Part of a small language model's weights: 8111 steps.
Each number is 128 + 32 x the weight over the matrix's rms, rounded and kept within 0 to 255. Layers, rows and columns count from 0.

# layer 3 attention query, 256x256, rms 0.101, rows 56-86,184-214, columns 96-127
[[176 139  50 122 102 155 142 115  13 165 128 133 122  91 158  85 104  96 179 199 124  44 114  98 103  74 128  93 158 153 160 139]
 [139 125 137 147  64  54  84 169 159 118 181 120 149 147 128 137 210  99 128 169 159 138 154 151 143 114 161  86 134 140 108 118]
 [114 140 129 113 200 109 103 110  92 108 154 138 106 122 125 115 101 161 112 112  87 148 121 158  99 117 135 153 133 140  98 185]
 [143  88  64 123 193  85  72 155  68 127 129 121  97 105 123  74 210   9 177 182 104  26 136 127  75  62 219  84 188 183  80  82]
 [ 74 158 171  58 152 160 139 112 192  64  64 190 191  73  86 133 205 138 145  83 108  55 161 139 164 169 144 136 122 140  88  82]
 [ 95 159 137 123  88 179 122 128 195 157 115 125 127 175  92 126 104 144 119 115 121 142 126  93 130 135 101  98 141 135 118  63]
 [107 126 160 130  96 173 142 167 131 120 129 143 138 153  83 132  96  96 137 122 128 115 158 165  85 167 173 112 162 149  72 144]
 [ 97 189 103 194   0 168 147  81 158 124   0  87  91  98 127 113  47 184  88 202  70 175 165 225 211 255   9 162 113  72 175 129]
 [125 125 143  92  81 110 102 106 137 103 100  80 150 178 142 197 138 182 143 108 128 153 132 101 174 168  98 161 117 107 197 176]
 [115 167 100  66 150 150 103 117 156  86  74 124 127 149 179 114 121 137  87 165 148 106 112 156 145 156 124 164 113 155  95 122]
 [121 127  88 135 121 125 121 122 159 142 131 112 138 122 107 126 121 118 142 109 110 140 114 114 123 134 102 115 135 150 142  56]
 [129 139  12 177  66 113 137 161  46 181 118 117  98 135 153  95 106 115 119 215 111 157 170 113 112 129 159  75 131 132  99 161]
 [148 109 176 129  90  96 161 115  94  56 116 141 150 139 109 144 154 168  80  98 136 126  88 146 140 140 132 163 101 129  98 110]
 [146 137  92 124 122 137 138 159 138 120 104 108 107  94 145 139 100 109 138 145 104 141 154 110 156 149  87 112 155 113 121 187]
 [162  98 103 142  49 141 126 120  72 115 135 136 123 128 124 100 142 118 104 139 131 133 140 106 133 130 162 114  82 119 133 163]
 [141 137 111  92 111 193 115 103 147  65  76 134  86 128 153 129  88 114 133 154 132 129 119 152 120 148 130 147 181  97 115 214]
 [124 137 136 119 155  95 130 141 162 128 113  86 124  98 132 129 158 150 151 160 122 148  99 117 153 136  98 158 153 163 105  93]
 [169 113 166 170 126  90 129 111 135 126 174 127 146 100 146  94 139 102 128  97 204 120 195 151 106 121 165 131 148 150  69 163]
 [165 102 104 120  86 155  65  96 113 116 141 129 152 127 145  87 103 145 154 145 104 130 108 139 121 110 146  79  75 141 115 158]
 [144 126  86 104  94 140 153  85 143 143 117 180 146 127 171 183 170 134 133  85 146 110 128 100 108 111 136 144  76 110 109  93]
 [112 163 112 118 154  91 156 116 153 125 149  87  93 211 166 117 146  96 126  77 125 162 105 107 147 135 144 223 104 132 116 149]
 [179 124  94 143 183 109 147 110 141 113 117 105  80 144 112 144 140 131  79 121 170 123  91 130 184  86  89 100 136 115 173 157]
 [134  98  97 120  91 101 203  87 192 126 140 132 116 159 160 142 108 142 132 114 122 156 139 130 121 134 144 109 128 108 120 135]
 [142 142 162 116 118 134 132 152 124 159  99  82 147 144 123  98 134 119 127  86 160 139 141 185 227 211 127 180 108 119 109 132]
 [117 136 175 149 131  92  99 144 155  91 129 144 129 138 143 201 115 144 174 102 201 101 136 118 100 129 153 155  82 113 187 122]
 [109  99 125 182 170 111 149  91 176 175  79 179 136 147 126 118 213 130  56 136  93 172 156 169  68 124 132  91 140 156 132 126]
 [100  80 123 141 103 158 133 126 111  69 150 139 115  90 127 147  96 120 142 196  66 128  71 181 118  97 100 106 150  97  90 127]
 [140 146 127 201 148 153  95 185 100 178 109 124 106  73 145 115  77 142 109 164 104 111 141 125 111 122 161  91 177 153  40 100]
 [130 143 129 196  62 127 160 160 102 112 107  92  88 129 106 140  82  96 125 113 105 123 119 156 130 143 141 147 146 126 105 145]
 [ 59 165  63 102 135 139 191 121 136 168  15  94 123 119 112 166  67 194 103 157 129 139 127 140 177 150  77 136   0  44 161 140]
 [119  86  83 151 131 137 112 127 160 209 134 173 166 196 144 127 162 144 141  98 132 168 123 131 151 139 125 131 145 140 111 124]
 [100 149 169 165 142 194  89  97 133 159  87 141 117 188  97 101 187 157 133 153 164 115 164 149  55 135 138 142 156 142 203 177]
 [108  93 148 142 120 113  99 158 171 165 105 108 118 148  97 106 137 107 127 141 113 122 124 177 135 126 140 133 157 157 152 143]
 [101 150 139 138 159  68 128 100 115 163 132 139  91 152 192  85 119 203  96 146 121  73 135 140 151 154 177 144 170 172 138 178]
 [111  33 146 158 128 166 153 126 125 130  86 180 133 127  65 119 178 112  95  93  98  99 227 211 118  81 149 134 173 217 148  99]
 [132  97 139  98 124 175 129 140 132 160 136 133 143 141 111 144 155 148 168 132  50 117 149 116 123 196 153 175 159 175 114 100]
 [132 124  99 119 160 170 129 149  97 169 105 106  66 136 166  55 169  81 125 182 115 141 201 106 175  99 154 173 129  80 139 105]
 [150  96 136 119 140  98 135  65 169 161 193 108  88 164 183 109 162 106 189 134 157 121 158  74 100  78 174 160 116  50 120 124]
 [112 135 139 116 113 140  90  85  72 133 143 141 128 132 130 129 113  74 159 103 150 183  72 120 122 108 123 159 169 176 153 108]
 [154 126 112 134  71 128  86 160 119 162 105  96 173 136 111 131 155  94  96 174 174 138 106 169 125 189 136 172 186 143 163 110]
 [131 133 207 116 134 197 132 156 154 115 126 107 118 179 147 119 183 181 151  87 155 111 114 130  76 111 128  89 132 162 142 128]
 [115 108  77 104 127 152  90 110 183 137 153 172  62 148 104 110 166 168 144  93 113 140 183 180 116  84 186 103 140  85 127  46]
 [177 139 128 128 161 123 160 162 127 158 161 123 161  65 158 121 104 124 128  94  92 126  93  47 104 125  98  81  86 176 149 168]
 [152 171 147 152 109 116 146 103 151 148 107  94  87 140  89 166  81 111 153 139 146 175 111 148 145 134  38 107 135 134 125 188]
 [120 137 138 118 108 156 139 169 208  83 124 112 154 107 109 118  98 124 147 111 159 136 158 149 120 160 150 184 167 100 170 172]
 [171  48 105 157  70 111 148  71 106 111 174  96 136 142 144 113  88 134 139 131 103 160 140 112 145  76 142 110 123 154 141  98]
 [116 153  98 125 106 123 209 122 163  88 126 129 143 113 189 103  83 103 107 144  95  98  91 141 136 166 166 105 147 136 116 197]
 [191  95 127 159 106 154 122 101 129 136 158 161 108  97 115 173 114 139 176 153 137  85 125 146 167  79 126 120  93  94 151 103]
 [185 140  85 137 147 158 130 124 164 125 201 116 148  95 170  85 113 138 133 128 174 158 182 138  88 143 192 145 173  73  87 150]
 [137 144 101 137 149  73 109  82  80  85  56 147 137 218 138 183  88 119 189 136 170 163  83 188 142 104 120 107  92 171 145 138]
 [124 211 106 124 117 107 162 117 175 119 111 135 153 140 137  93 121 146 196 137 102 153 105 149 144 135 168 123 166  70 153 152]
 [ 77 131  82 154 115 145  68 173 104 173  87 148 166 104 135 116  99 136 102  93 127 158 115 101 146 152  46 121 139 163  48 125]
 [105 166 160 100 155 125 115 154 161  85 133 108 124 105 147 141 133 131 103 131 110 128 142  60 142 109  81 122 177 106 114 101]
 [178 122 139 100 140 166 157  90 141 188 152 130 160 127 134  88  52 155 133 140  83  67 181  86 171 132 141 119 117 142 124 198]
 [106 111 126 151 147 131 106 161 198 158 143  87  82 136 117 105 143 130  61 194 137 148 174 141  81  27 163 124 168 183  85  53]
 [122 242 135 158  98 112 112 127 227  95 115 101  15 114 167  95 129 198  91 179 217  91 141 143 136 188 132 127 108  23 144  42]
 [120 106 149 155 157 194 119  90  92 147  68 138 101  90  82 162 160  63 153 158  57  90 165 123 126 147 147 114 152 195  90 181]
 [ 95 139  85 142  71 150  91 147 152 140 103 151  72 159  77 128 101 113 133  75 163 121  97 178 190 118  93 127  92 167 140  85]
 [119 130 161 139 134 151 165  98 201 158 108 156 134 182  49 166  75 164 128 113 123 113 108 150  79 197 141 137 122 126 124 140]
 [141 170 127 199 116 120 193 167 143 134 127  76 133 134  77  94 161  60  79 193  66 174 165 135 120 144  68 174 113  94  98 145]
 [136  94 117 112 122 140 114  98 140 161 161 145 147 118  72 221 135 100  86 167  59 178 193 181  87 120 101 123 143 167 136 157]
 [170 110 156  65 107 169  95 121 165 104  69 130 133 168 148 128 164 146 188   0 194 131  61 144 141 149 115 150 124 169 124 104]]
# layer 3 attention key, 128x256, rms 0.0937, rows 56-86, columns 96-127
[[ 85 141  95 122 171 206 109 113  92  69 119 124 166 106 103 116 130 104 143  97  80 104 107 124 202 135 108 146 128  99 160 161]
 [121 158 104 173 149 127 185 180 130 163 134 149 150 234 135 130 168  75 143  66  92  68 159 121 107 135 168 155 116  85 157 104]
 [119 193 147 104 162 180 133 156 123 145 136 128 112 171  98 132 152  95 145 127  80 177 117  80  99 139  85 120 159 118 121 223]
 [149  75  70 111 100  80 126  70  51 113  98 167 130 102 179 138 140 141  57 119 141 159 167 126  29  80 127 109 156 118  83  34]
 [159 121 112 126 124 102 156 129 120 169 179 143  67 141 148 110 114 139 123 144 138 135 109 123 102 102 124 149 170  87 134 142]
 [140 173 140 140 136  73  96 164 168 109  86 152 116 107 152 106 147 152 167 119 155 109 118 137 136  75 113 144 156  85 213 125]
 [136 162  85 184  75 103 104 162 174 133 105 195 120  92 118 127  97 161 122 141  77 127 124 158 199 102 107 147  92 145 166  59]
 [103  80 147 166  97 187 101  62 160 103 144 144 126 142 139 114 198  53 106 150  76 132 136 104 134  94 125 179 134 167 129 154]
 [115 158  87 149 178  95 118 189 102 162 149 135 186 159  99 144  83 172 183  49 205 132 109 173 110 146 119 185  91 128 162  74]
 [201 135 168  97 103 106 123 136 152 117 101 111 144 115 115 101 129  75  95 119 153 146 137 130 141 131 158  79 169  83 115 145]
 [184 159 154  94 108 112 166 134  88  60  85 149 118 147  96 169 156  86 131 144 127 139 117 171 133 115 129 144 107 162  74 127]
 [ 82 116 100 142 156 152 149  92 180 104 137 148 100 108  87 117 158 111 134  97  95 119 114 181 163  96 163 113  99 155 154 143]
 [123  69 143 108 124 142  73 164 143 114 128  83 190 135 163 144 114 126  99 137 162 117 114 100 123 203 125 161 150 131 165 146]
 [132 146 110  83 189 152 125 117 162 119 119 155 142 139 154 104 143 144  91 122 170 127  84 144 119 181 138 127 150  96 111 137]
 [157  84 116 126  73 121 103 152 153 162 120  58 124  72 102 142  80 164 156 141 183 139 101 113 148 144 114  99 146 138 112 136]
 [112 153 145 123 160 120 130 166 104 109 134 139 154 143 145 154 164 181  96 129 150 112 159 119 130 151 117 119 110 122 135 104]
 [182  88 147 111  72 122 150 142  89 104  91  95 180 108  92 102  52 169  96 127 112 170 122 164 120 149 119  87 105 135 140 120]
 [ 69 153 142 101 120 168 134 120 152 166 133 133 134 129  86 125 143 145 132 113 134 129 138 108 138 126 118  88 111 138 132 159]
 [151 143 160  81 134 128 109 131 160 178 123  79 117  98 105 143 147 136 157 128 191 115 150 140 166 143 128 155 133 151 180 108]
 [ 81 112 119 103 164 149 109 119 107  98 112  90 148 151 101 127 136 138 120  85 183 116 147 141 155 151  83  74 140 141 126 103]
 [195 109  40 129 151 109  95 137  65 124 174 109 125  95 160 119 146 139 110 165 163  87 147 111  99 151 170 127  96 111 134  56]
 [102  72 136 122  95 158 121 100 122 102 121 176 146 130 146 192 103  80  57 147 128 116 140 151 114  91 186 128  96 160  83 148]
 [180  93 105 158 111 123 131 134  63 120 120 111  97 110 106  56 140 113 141 101 110 145 127 135 153 177 138 183 164 102 159 121]
 [157 127 143 181 121 139 112 107 121 130 143 150 123 162 117 157 162 197 180 193 154 108 159  66  96 135 159 135  84 120 170 169]
 [ 94 161 164 117 120 118  91 155 131 129 142 159 174 183 128 170 148 178 185 115 183  77 116 137 120 126 146 102 110 146 103  70]
 [127 134 123  66 109 114 174 152 132 138 152 134 139  76 138 128  71 126 100 119 125 128 195 145 121 117 169 180 115 117 128 134]
 [215 129 115 122 175  92 161 148  94 116  66 116 125 177 171 173 138 109 102 139 130 168 184 147 177 113 100 181 139 154 127 154]
 [107  62 102 176 121 152 160 143  98 116  81 152 130 139 163 122 146  75  87 118 145 115 139 122 120 175 124  64 113 158 124 148]
 [ 85 119 133 124 105  93 115  84 126 125  55  98 113 120 158 184 186 110  41 137 113 109 199 108 132 171 132 113  52 132  80  96]
 [120  77 136 145 154 163 131 122 154 164 129 104 154 173 111 195 142 142 139  70 170 113 132 131 132 103  66  99  93 136 127  93]
 [196 158 206  52 104  67  74 107 150 138 179  88 133  90 132  58 164 107 118 122 125 112 161 120 108 156 180 105 140 100 119 157]]